From a checkpoint of a small transformer trained on Wikipedia: width 192.
Each number is 128 + 24 x the weight over its row's rms, rounded and kept within 0 to 255. Layers, rows and columns count from 0. Numbers have three digits each. The size before them is the row's rms in percent of the matrix's.

# up: layer 4 MLP up, 768x192, rms 0.236, rows 667-767, columns 0-31
# down: layer 4 MLP down (transposed), 768x192, rms 0.112, rows 667-767, columns 0-31
up667 099:141140168151124168119151133124100100126119136156106124118129086106144106103144143148117126148127
down667 091:130168119124134138155115100122164116097141127101156125149133092153140100119119109108131141106123
up668 103:133113133150115117124100105166158087117136154132131112140147081106144166140114130116156144126132
down668 095:129132113107147117155133137119124139082158151123143121137169189099135147126115134132114133105136
up669 091:115160129148147129151138132169104108140113113089130168089104140141110127090126135113151187179129
down669 087:093114096146131137144112096127121118126133134036115115161137114120087115165117075128139109126187
up670 101:160120142131174192105086099099161097128116110135156141126110150083146089088109130148160106157138
down670 100:176134144140113101192154125140108122140129093148130152114119105168118130121154139098126122079195
up671 089:131094106141136135113138133109162124085128115135158083118124140141135099143142163108126130097112
down671 090:139175107146091181104119175130081096120126130111126129121144107139129140158084152120117086174194
up672 098:073133119138135163131138155086143144117165126108146137148129103161156127120122161130097124082084
down672 096:132145092123107140169164149147111130084158169158130116105121111084118105128123124166123100120139
up673 102:159162123136139153161142121088121117098148141133119153116157109147101133101125183142143129109080
down673 098:163100154112142154153185084082102180104154116156109135125105122120107108120091169130110131113104
up674 094:146153148186125112171121131109122118107134100152129138134148111100098098115122110093142155109110
down674 117:065136144095170125114145124131083091128131100122126129127138155113129188120158118119118122121143
up675 099:116134139143108099137139102136109130129150106162149119109139080124139133121112083095096137128153
down675 098:098102149177112157167138139094159109131119127138115106124073146144136103113139139131117095128115
up676 090:136127094124138158135120128110110144126162123097146146147144126136132092100111111126173099146128
down676 095:132106133072110099151150106132127108136115140156139129113133068110112147097114125126119107097149
up677 100:165142147123128140082087116102136095171119105128144148137128129124100146098130128101110153117146
down677 087:149111068109108102160129081102135155090116107120140090190080103158146143182118138107127109158131
up678 103:146154112101120132178132132117099140093109170109147140099102131152135142105174117151133135118127
down678 100:148125129098117145116123147148115164109097107120138107137133169161092083138155145131128144142086
up679 097:176096207137104138171168112131108137164136150137134134090147151142107153129114091161122105174070
down679 094:137114117148128115110183177131110116153140142116125113151114119123071123104152117128098116124114
up680 109:158140134148136138172179057143131118112128145083162142120138100146110143102108124166120157110137
down680 108:088112137120136179123128101148122102125104133162106138108136127125123143140158113156162125137114
up681 104:076130088079182168102127105102147107118125134136125136167168135130123117154130153104131152131071
down681 118:139135115119131141111156083113149126084109134122115115110106110123139145074079137131095161141122
up682 100:112120122107147135135132118102077111155155117149115083144143145138130124102126108121118187117149
down682 094:147117139164139129138101122144091149131171135146148103116104119141143144151095083160117116182139
up683 092:122106149117160146167150099144127125162116143170117122184102103161113119129165112126136118133143
down683 104:114136105126108105137125180120166120093136112141149123199161083113125077107117121112119131105119
up684 095:095138086088115172155124112098143107144112136105126110111106131156145155112106109096125167171150
down684 107:123098117180152120139123137088125142108136085083118131151148150125117135091109139095077058137084
up685 093:149140153127083140115137109150101140153112156157141077095158105131138098104073111128125163147169
down685 079:115105157123106120147160093140152087139130109108164119097115071083126131121097112143123082090125
up686 092:156101085148117099151166139122169085155174127153184136104144133114118121117112135131114118072083
down686 100:165113125128098131128160121118120170138121147115101088127110164137133132138075187120120126109130
up687 094:114151156124103188134155109135120128145092181134158180125193120128142147122170155089129190122081
down687 097:117153151165118104119132183125187109137129133138143128154124142144160138094173131147113105142143
up688 097:116116146137105125055125137147102131136120126123101160094126109127137103074120084142134139116154
down688 090:110133160161161113136168113119166138137150125154105160147153144124133148103089142122135118119103
up689 095:110124143133124116051119127149141128083127118147146104116143093130144074088122148110124122116114
down689 105:147108148126114092120073104095172155151120142112137084109116108101123147109117115096126092143103
up690 092:147110137121162135090116092093111117132126143102148095160148162146134110125088111126148112121140
down690 119:153097107142115160149132117107144116172143139132115125144147152121117166128145135154093152110130
up691 103:084118096135111141142115123105104134125124111108090099120108115108095174117076131120116085100138
down691 100:084133116135135137136131106107138084135098139093128102111093120090118107124133075119126139144121
up692 111:139157135099123150126124138133157126116096106115140161097150108155149101109065108105121150133116
down692 103:117170142184128159141130131099122088131137140165142114113139075115119086153098165079091130157110
up693 102:150092123142138180159106112128135126172110090153142156159144153128131143157138112147165098137145
down693 104:140077115109141137146176141109098150168117116128147126168098135170149112135140181158136105106118
up694 104:128120140119126142121153157145141123122134137109163078131135132124131142164163220121128132145136
down694 113:110116121163140100124125132125129123176099099167101121179118155113155147158146157132145089090116
up695 094:147121171139098132141127120122136098122128167115122103078093143128135125109153109134145152079084
down695 080:151138076106149084089141138119133107125160123123107120179122122087151122140136120120127147109131
up696 099:122108121109141122148172074113112139111072093121137107106172105130124102096158156133096118188142
down696 112:132089126130118105115126143131135116101102142151104133148128116185118117134116112132141102086121
up697 103:090115097164142085120162100113121090102133128128127109145121124121165121102174148138153140091100
down697 081:113194123176095162138059113066103114140091135165138090103135142111151150099094155108134133150108
up698 100:112129108089117146095130109103175140119117110104156164137094146161161146129143148129124140118153
down698 085:087165127161140129143119142131098147116126102116131124160152106122109140080152111079112099084151
up699 090:135135127130119134139138132137143124123117197140112144119094090132111155096092102120136145140138
down699 101:119151122131136107148102114106089114100113124125118133095099142108105130130184119141134122074116
up700 101:147101142129132098104119135191158176138162103129123107085166135123158116137130120108163103108106
down700 106:140144132143128157067159121145130177117131137189144121102134167177088133109138147111164129130123
up701 095:086158142133113153088136119144200166081110128130161147144120131083100155089161136142184119151129
down701 081:115123168159101166133136173144159185111139135137126106132170090106132123133116152105146121142157
up702 096:173144116116150085118084133128115110135094148170136147182116156085114161121118101107137137104114
down702 100:113163122132141130135133115136145148136132149133124127111147145172162118170145104094090120084133
up703 097:170107085145112137098114091187094125109110138129139200129141144168127135168146126097132123108133
down703 095:128166094139083157124115144140134124114144111137150125121113136157108132126156119160148130115115
up704 084:161186077114106143158145121125130135147169145135146124139125170143122125100172088172170131119134
down704 117:130113130098150122128113073093115176103145131145107114145146122142177149119123076108146113155118
up705 100:154133144181120181116112130144137161143124153143150131135144118154153091129134133101170110128119
down705 119:098099100132082096129113156112138160110160141112131092127131124141132154105078140158147114165137
up706 095:079097131154124192162155104140104064126095154142108148143114133157133131114158120107097134118120
down706 085:138154130097083139097081121117059114136145105143120134132180105080109125107078122159106123117121
up707 101:124105148139124143129152135131123120132081131077129082127161175149123138131156148134103120094160
down707 095:151128109153079168092107102118105114147128137125106136107131125119113150171111102125192155125123
up708 101:107124144117092097146130101162152131147140195136147157133137118129127156154110130130135118130148
down708 102:080135128159101162064149107114102109106134124146116130116120156126108137099136062144140126110104
up709 092:151174138160147135142110167105148088105129110100157174175105129103077079122155158126132131100146
down709 093:111154138134110150158195101150095102127121111142111112171132172166153122113097125105140122173091
up710 110:097130119139093154157129066110120123111125099154122177125139122135160180098159120126118111133105
down710 093:107143169152068112135184153133125134145107088117156148084157144118111160114125166129091155094118
up711 108:169151127142146133132166086148109131176113119104119134171099121110186157097149111131135122123106
down711 112:102153136164111147158115072128119103176137069091136129156165136126129137134122162142119166136148
up712 099:095145091141127145163177086129156112107153101119110104141180130142100141107172138126128157151100
down712 095:135075124100140099178137155133132107125131090132132119161124148073166126190060111146120135159133
up713 114:132156154154115084120135103096086142119112131124123176115133114180121138136101137127137136140124
down713 113:147123133123155147126141055150150134109126101125124132091123127128083118102143156085122119119155
up714 101:140130160138138142147114154160090106100132145082109132092157095157138110136133168088125134123141
down714 105:150115118135163172149093145145139130142122107103131113100149133106123102138081116105130138100095
up715 093:122117128096137142110110125137141136142116143115172112129097155118174125112109113130152178131092
down715 083:142126098099087103123150100164126119107091111139147151116157126127150127136113127110173151101161
up716 107:149108140138158140104146120122136121108148135137157184149150161116085112101187111107135177141107
down716 090:142104131135105136118144144129132113133111135160122131141089115100131101124147123136137122101091
up717 106:137166123066108152140136129123120176162107128117125151126154125109164120129137098115152102157081
down717 100:140115135149153144133116129149105117122162103083159125103144147119107115135140142118144131140108
up718 100:146112137090142115137165138134067112123151119102133138142146113133121112122171104112116110111124
down718 127:140127133174139116171136066115160129104103152176132113118177159121088113119107139144142133136158
up719 109:124148102141125143117166150131135102156148090138117117125138166121110124122077120108124099112126
down719 103:144110159117083158134112128129149111158128100115112106129144137106144092125128095153125131156122
up720 096:151149138111113137124153141105164137140119137163153145115131151110154142127127090142100164128096
down720 097:156148103103140113121096137107163138143129154112132128106147150085164133135094150112091103096157
up721 096:083110163090124159122159137135137151096094109129113144135120098151153150114141152086105160143091
down721 100:155162157106131120156153096135181168126081134107124136167118128135127123128147128150106141111113
up722 101:126116127145070155089138165166146109125142112082157134118086127108111073111092176118169163157089
down722 087:104167124109129120137126168154134112103164140111144136115149117131136149156111142115107111100131
up723 103:109066135125176140122150087100110104146109135155127082109164122126125114128156153146140164163132
down723 097:150179122131097074094126123131095125107153166094123109167130130142109094120188145126126117159176
up724 098:095125163095121153151155108133106137147157106131144134141146151163132138141148131081195130121094
down724 093:119153150131132143152113117156124107125143096203161179140096119109114159183107123132108134127117
up725 107:117115115111122143159136171104124141100116072149124138121098127117119154085123139110112142109100
down725 093:121143112132158128118161143134107150148104102198121135110142110185078085136109141116090145134140
up726 105:108106095142128153085120099109134116119178115126105119084149135117116143070159104116147175124145
down726 106:102120124124120113130153106159090128112143149093172119120110139106124093099142120093193143141103
up727 100:121119175117123092126122119112139148104077129141106153130145084134167121117126146153147150115126
down727 084:089137074131172129105153121139122125121132144097134109133130132084157128134109150058140122122106
up728 115:135118140119126115122109113100120150100152123107126151102100140202133168133088129149169151127111
down728 090:158159130125133124142164139093118106148116120051145117113083089121134152126113087109145162074114
up729 102:131138118125128079117089160085112147090100141131093136154117160124124137102127083141115161165121
down729 077:131104169163141078103137151099165125152151140131109147094085159141102151155122158105096156186126
up730 098:117121116122125125110167091159122082109116162112126100141116131166161145096112113102172150137116
down730 099:142130160157136111111127144143143138138158083119143125170107158140147125109150165170139123077110
up731 107:115144124151145148117132130108123132144124120139146166148175143133115111085105138142109132110144
down731 087:118161146125087104127150150140116140151137108089124150108128105159138110118161129143159139115153
up732 094:109097154128129125110112124102100139148140134109108094108077123138142147119120144103120120161141
down732 096:076164154175155169118080159084111117145097131151123148129146100115104105140139139094100123138117
up733 110:140091127178107137140118151105165107132096130102100104083110089091125135116147096125123131115117
down733 095:141162165152101174123123159121139138146103153140136147153147099129100104140112122104187151145113
up734 096:151165135111145090093124113143076136142103111126145115080083119129123116131144164113131092116135
down734 104:128156153132145149118128160104159087127099098114159151121123108166115089101163103128096151123097
up735 102:140092177135085132113121108084151172144118197152132132110123115145119085122133141100115163134136
down735 091:121112114121151164156133128140125150092179137131098124174133138126122154095194129127130152110192
up736 104:138124115103148118157137137152074118106123119141142125156084138121128105151157143107087106129145
down736 083:079130125139147119114146184085141098146146130137123125105109165159090161103141148127095143164124
up737 099:142123129153103138112173088120115140136111114100128128123131115172160083125156060135135142092179
down737 133:142166124156165144141144140111160145126110120170092144112128104106115100162142119137101110095132
up738 085:094139149119111102171147123115161085139165106110113132113074144127107131125132183139139149147166
down738 116:100139078129119148142134124136125131137167092104160123174171143113157160119100117097145146133125
up739 104:123154117118128129138141118150160086141111096128132159100154112119119111145145111138166137138107
down739 094:111168106144129100137120101154179089130152157098123156121158139166150125137153101159134152166113
up740 099:145158149146127091182148127118124140112171120143130161168106140102131134133139189119172103103108
down740 095:123126114108160099146072150126156125100099174104144159125110102162140139118105139127171113097138
up741 105:159079149087122115102177153136139108146137106130112120145162136131117123092165112153121095124132
down741 098:104153147106117089116151133126182111125087125139130139132157106174107092117141144146118098140086
up742 090:127173167135118103094111140127117090151109130165129081069127120138114138114134098126102175128129
down742 096:139147185115140126180150144095150157138094074128122093122110132138142137144136149132144119112106
up743 098:115092166111135131156195129190136134099114139105101109095137141151156110122151108137150116130141
down743 111:125102115115132061132130125127152114100113128132134171134157123138135097185124102112113103137213
up744 102:114157160115125151134152160163145128101128141131106124151143121154100135143084100156119150089097
down744 110:111120121083136085117143155141170116134090149138136132135100166159163135132122158132106141123152
up745 102:164119170101117122152072093137126105104163091143145129101154133123151128138158122126117132139143
down745 093:120087115108109120141134131158093075136109107123135112130144162087123146108163132140150100081108
up746 104:135075104143159127127129115104159140143102107109103157125134102126092135126136144085082162106108
down746 105:076114126152108138110102141170124109109162191143102118132121162116142127126111146142114140105153
up747 103:122095134168151126129101082140155102159097129130135098116140147119125110129095105101103118091140
down747 107:161133114166114133153093156133116131119136123098105120126124096088144084099145154142147108111126
up748 110:122119121128180134129177158116085139126106112150111109109135140116120140093105109099161098120125
down748 095:134131115108151170091140130063128117128090114102187086100101131151105158111159145172112148111096
up749 096:159161148140115106139112167119150104130106169146115142126109128145133109149101135131177125111130
down749 127:170117126137076112129131182111152163136138131155084173144102182123109109091145153155132143118118
up750 099:157165179131204145092146113074130132131143148126115153137102125135174106159115127110129127112097
down750 098:132166135138131142101177114156121099121112149124133141140103134150150127187110116147126153087133
up751 102:109152127108155145139119065106131127150067171093085148163124146138108124128149080139133153110157
down751 087:089131135124139168122128071137128115147126187150135123156150139098112157132177132161105137150129
up752 108:125112135130073112154124129163100146134106095092117113096113118095175151153133101112159130163123
down752 095:105125131176110198093124095138093085156129144112099138121133119133186125088138106129146148099141
up753 093:145130179109094148109106116106093104119107152128110108108155065119119134157120112140096164123158
down753 092:136122163129132149131097125130107116097128101120135164137122082127145129147133146103150112133145
up754 099:109083125104150145142153136118116141127137101101137153168139138130109120135140117129127142136144
down754 074:144151137150131125123140138092127074144157107106123134140107082152175145100150166115115120147135
up755 112:150098110121133119094152113166100161088102121140124132137103170098134083125125166157139152138083
down755 100:119120157143145145147101148102146103138125115118106097118137118171097161131128109134066130141136
up756 096:145121129139107145149186105105136097133153118088117159147127145150109106131128111086121150085072
down756 107:156130153113111133125148096119107132152141151120169157124128152113120138119123104109139122092166
up757 090:178114143116128153114140157077141129099128134104140093110078108156116125109158106140118106118136
down757 100:155128121100136150152131105141162154111136116105125095064134085123178150194122108150117137122125
up758 097:142145112134093126100145099169142161115104105130125149166104114140111120116138133134114109119146
down758 071:149135136127131160151121121119125141116132168130167158136086204151132096140087115099133147117113
up759 087:164115097134063110152142100114136116165150117087139172130125099151201152054141104122094125136130
down759 111:139145134115124088156123108153174139134147140127092147149113116165153117150127123125127164149105
up760 095:148107124107131156108106136135151130137116109129117107116095157162146163150125105122146167127108
down760 105:146119168138159108172104104142099136124127158130098102147158130105133051111107114166103115117150
up761 103:158137150163147164091106107117151120135105113114088120132148146135136129098085099119129123139121
down761 100:128116082140127142125180161108143125117099110141134142093112124132141161063130148110136162130123
up762 094:167138118085122130125162141122127129108108167079149108099099156135141109079121142124177119112103
down762 114:154135140129109163134160120153076139138123112134134110096115100074088133117165155109125109101141
up763 104:132133181109150149116121125154079112096108139137096128126070122125138129145132093147144103121101
down763 104:131151108106141130140175135135136136120145140095111096118139083159143104104142127148110177156125
up764 100:122151069110138114143179119163085137127116122091142145107160082192145142124128065102124112151145
down764 106:135118087164147120092141094097098134088111166123162100153153140127125120147142131121132080161126
up765 089:113153116111140159124097119154125125114074110159094116154122129172169113113103084114112175143133
down765 095:108087116101110113132165131115139121069133140110147105129094170123118130111112164051127123109131
up766 109:102161107121122128122100130127150144130159169116139109170153120173135163126113119125086159168119
down766 085:113090118183147107120109160129124079124145148126120120119172105110099131102110178138144079125109
up767 093:136113148135126119078138085110121187124098147126144166085116091122110094165139153135084126113111
down767 088:139144162122101109089095135127159158137102138117148137135132102117148139156140151113109143112144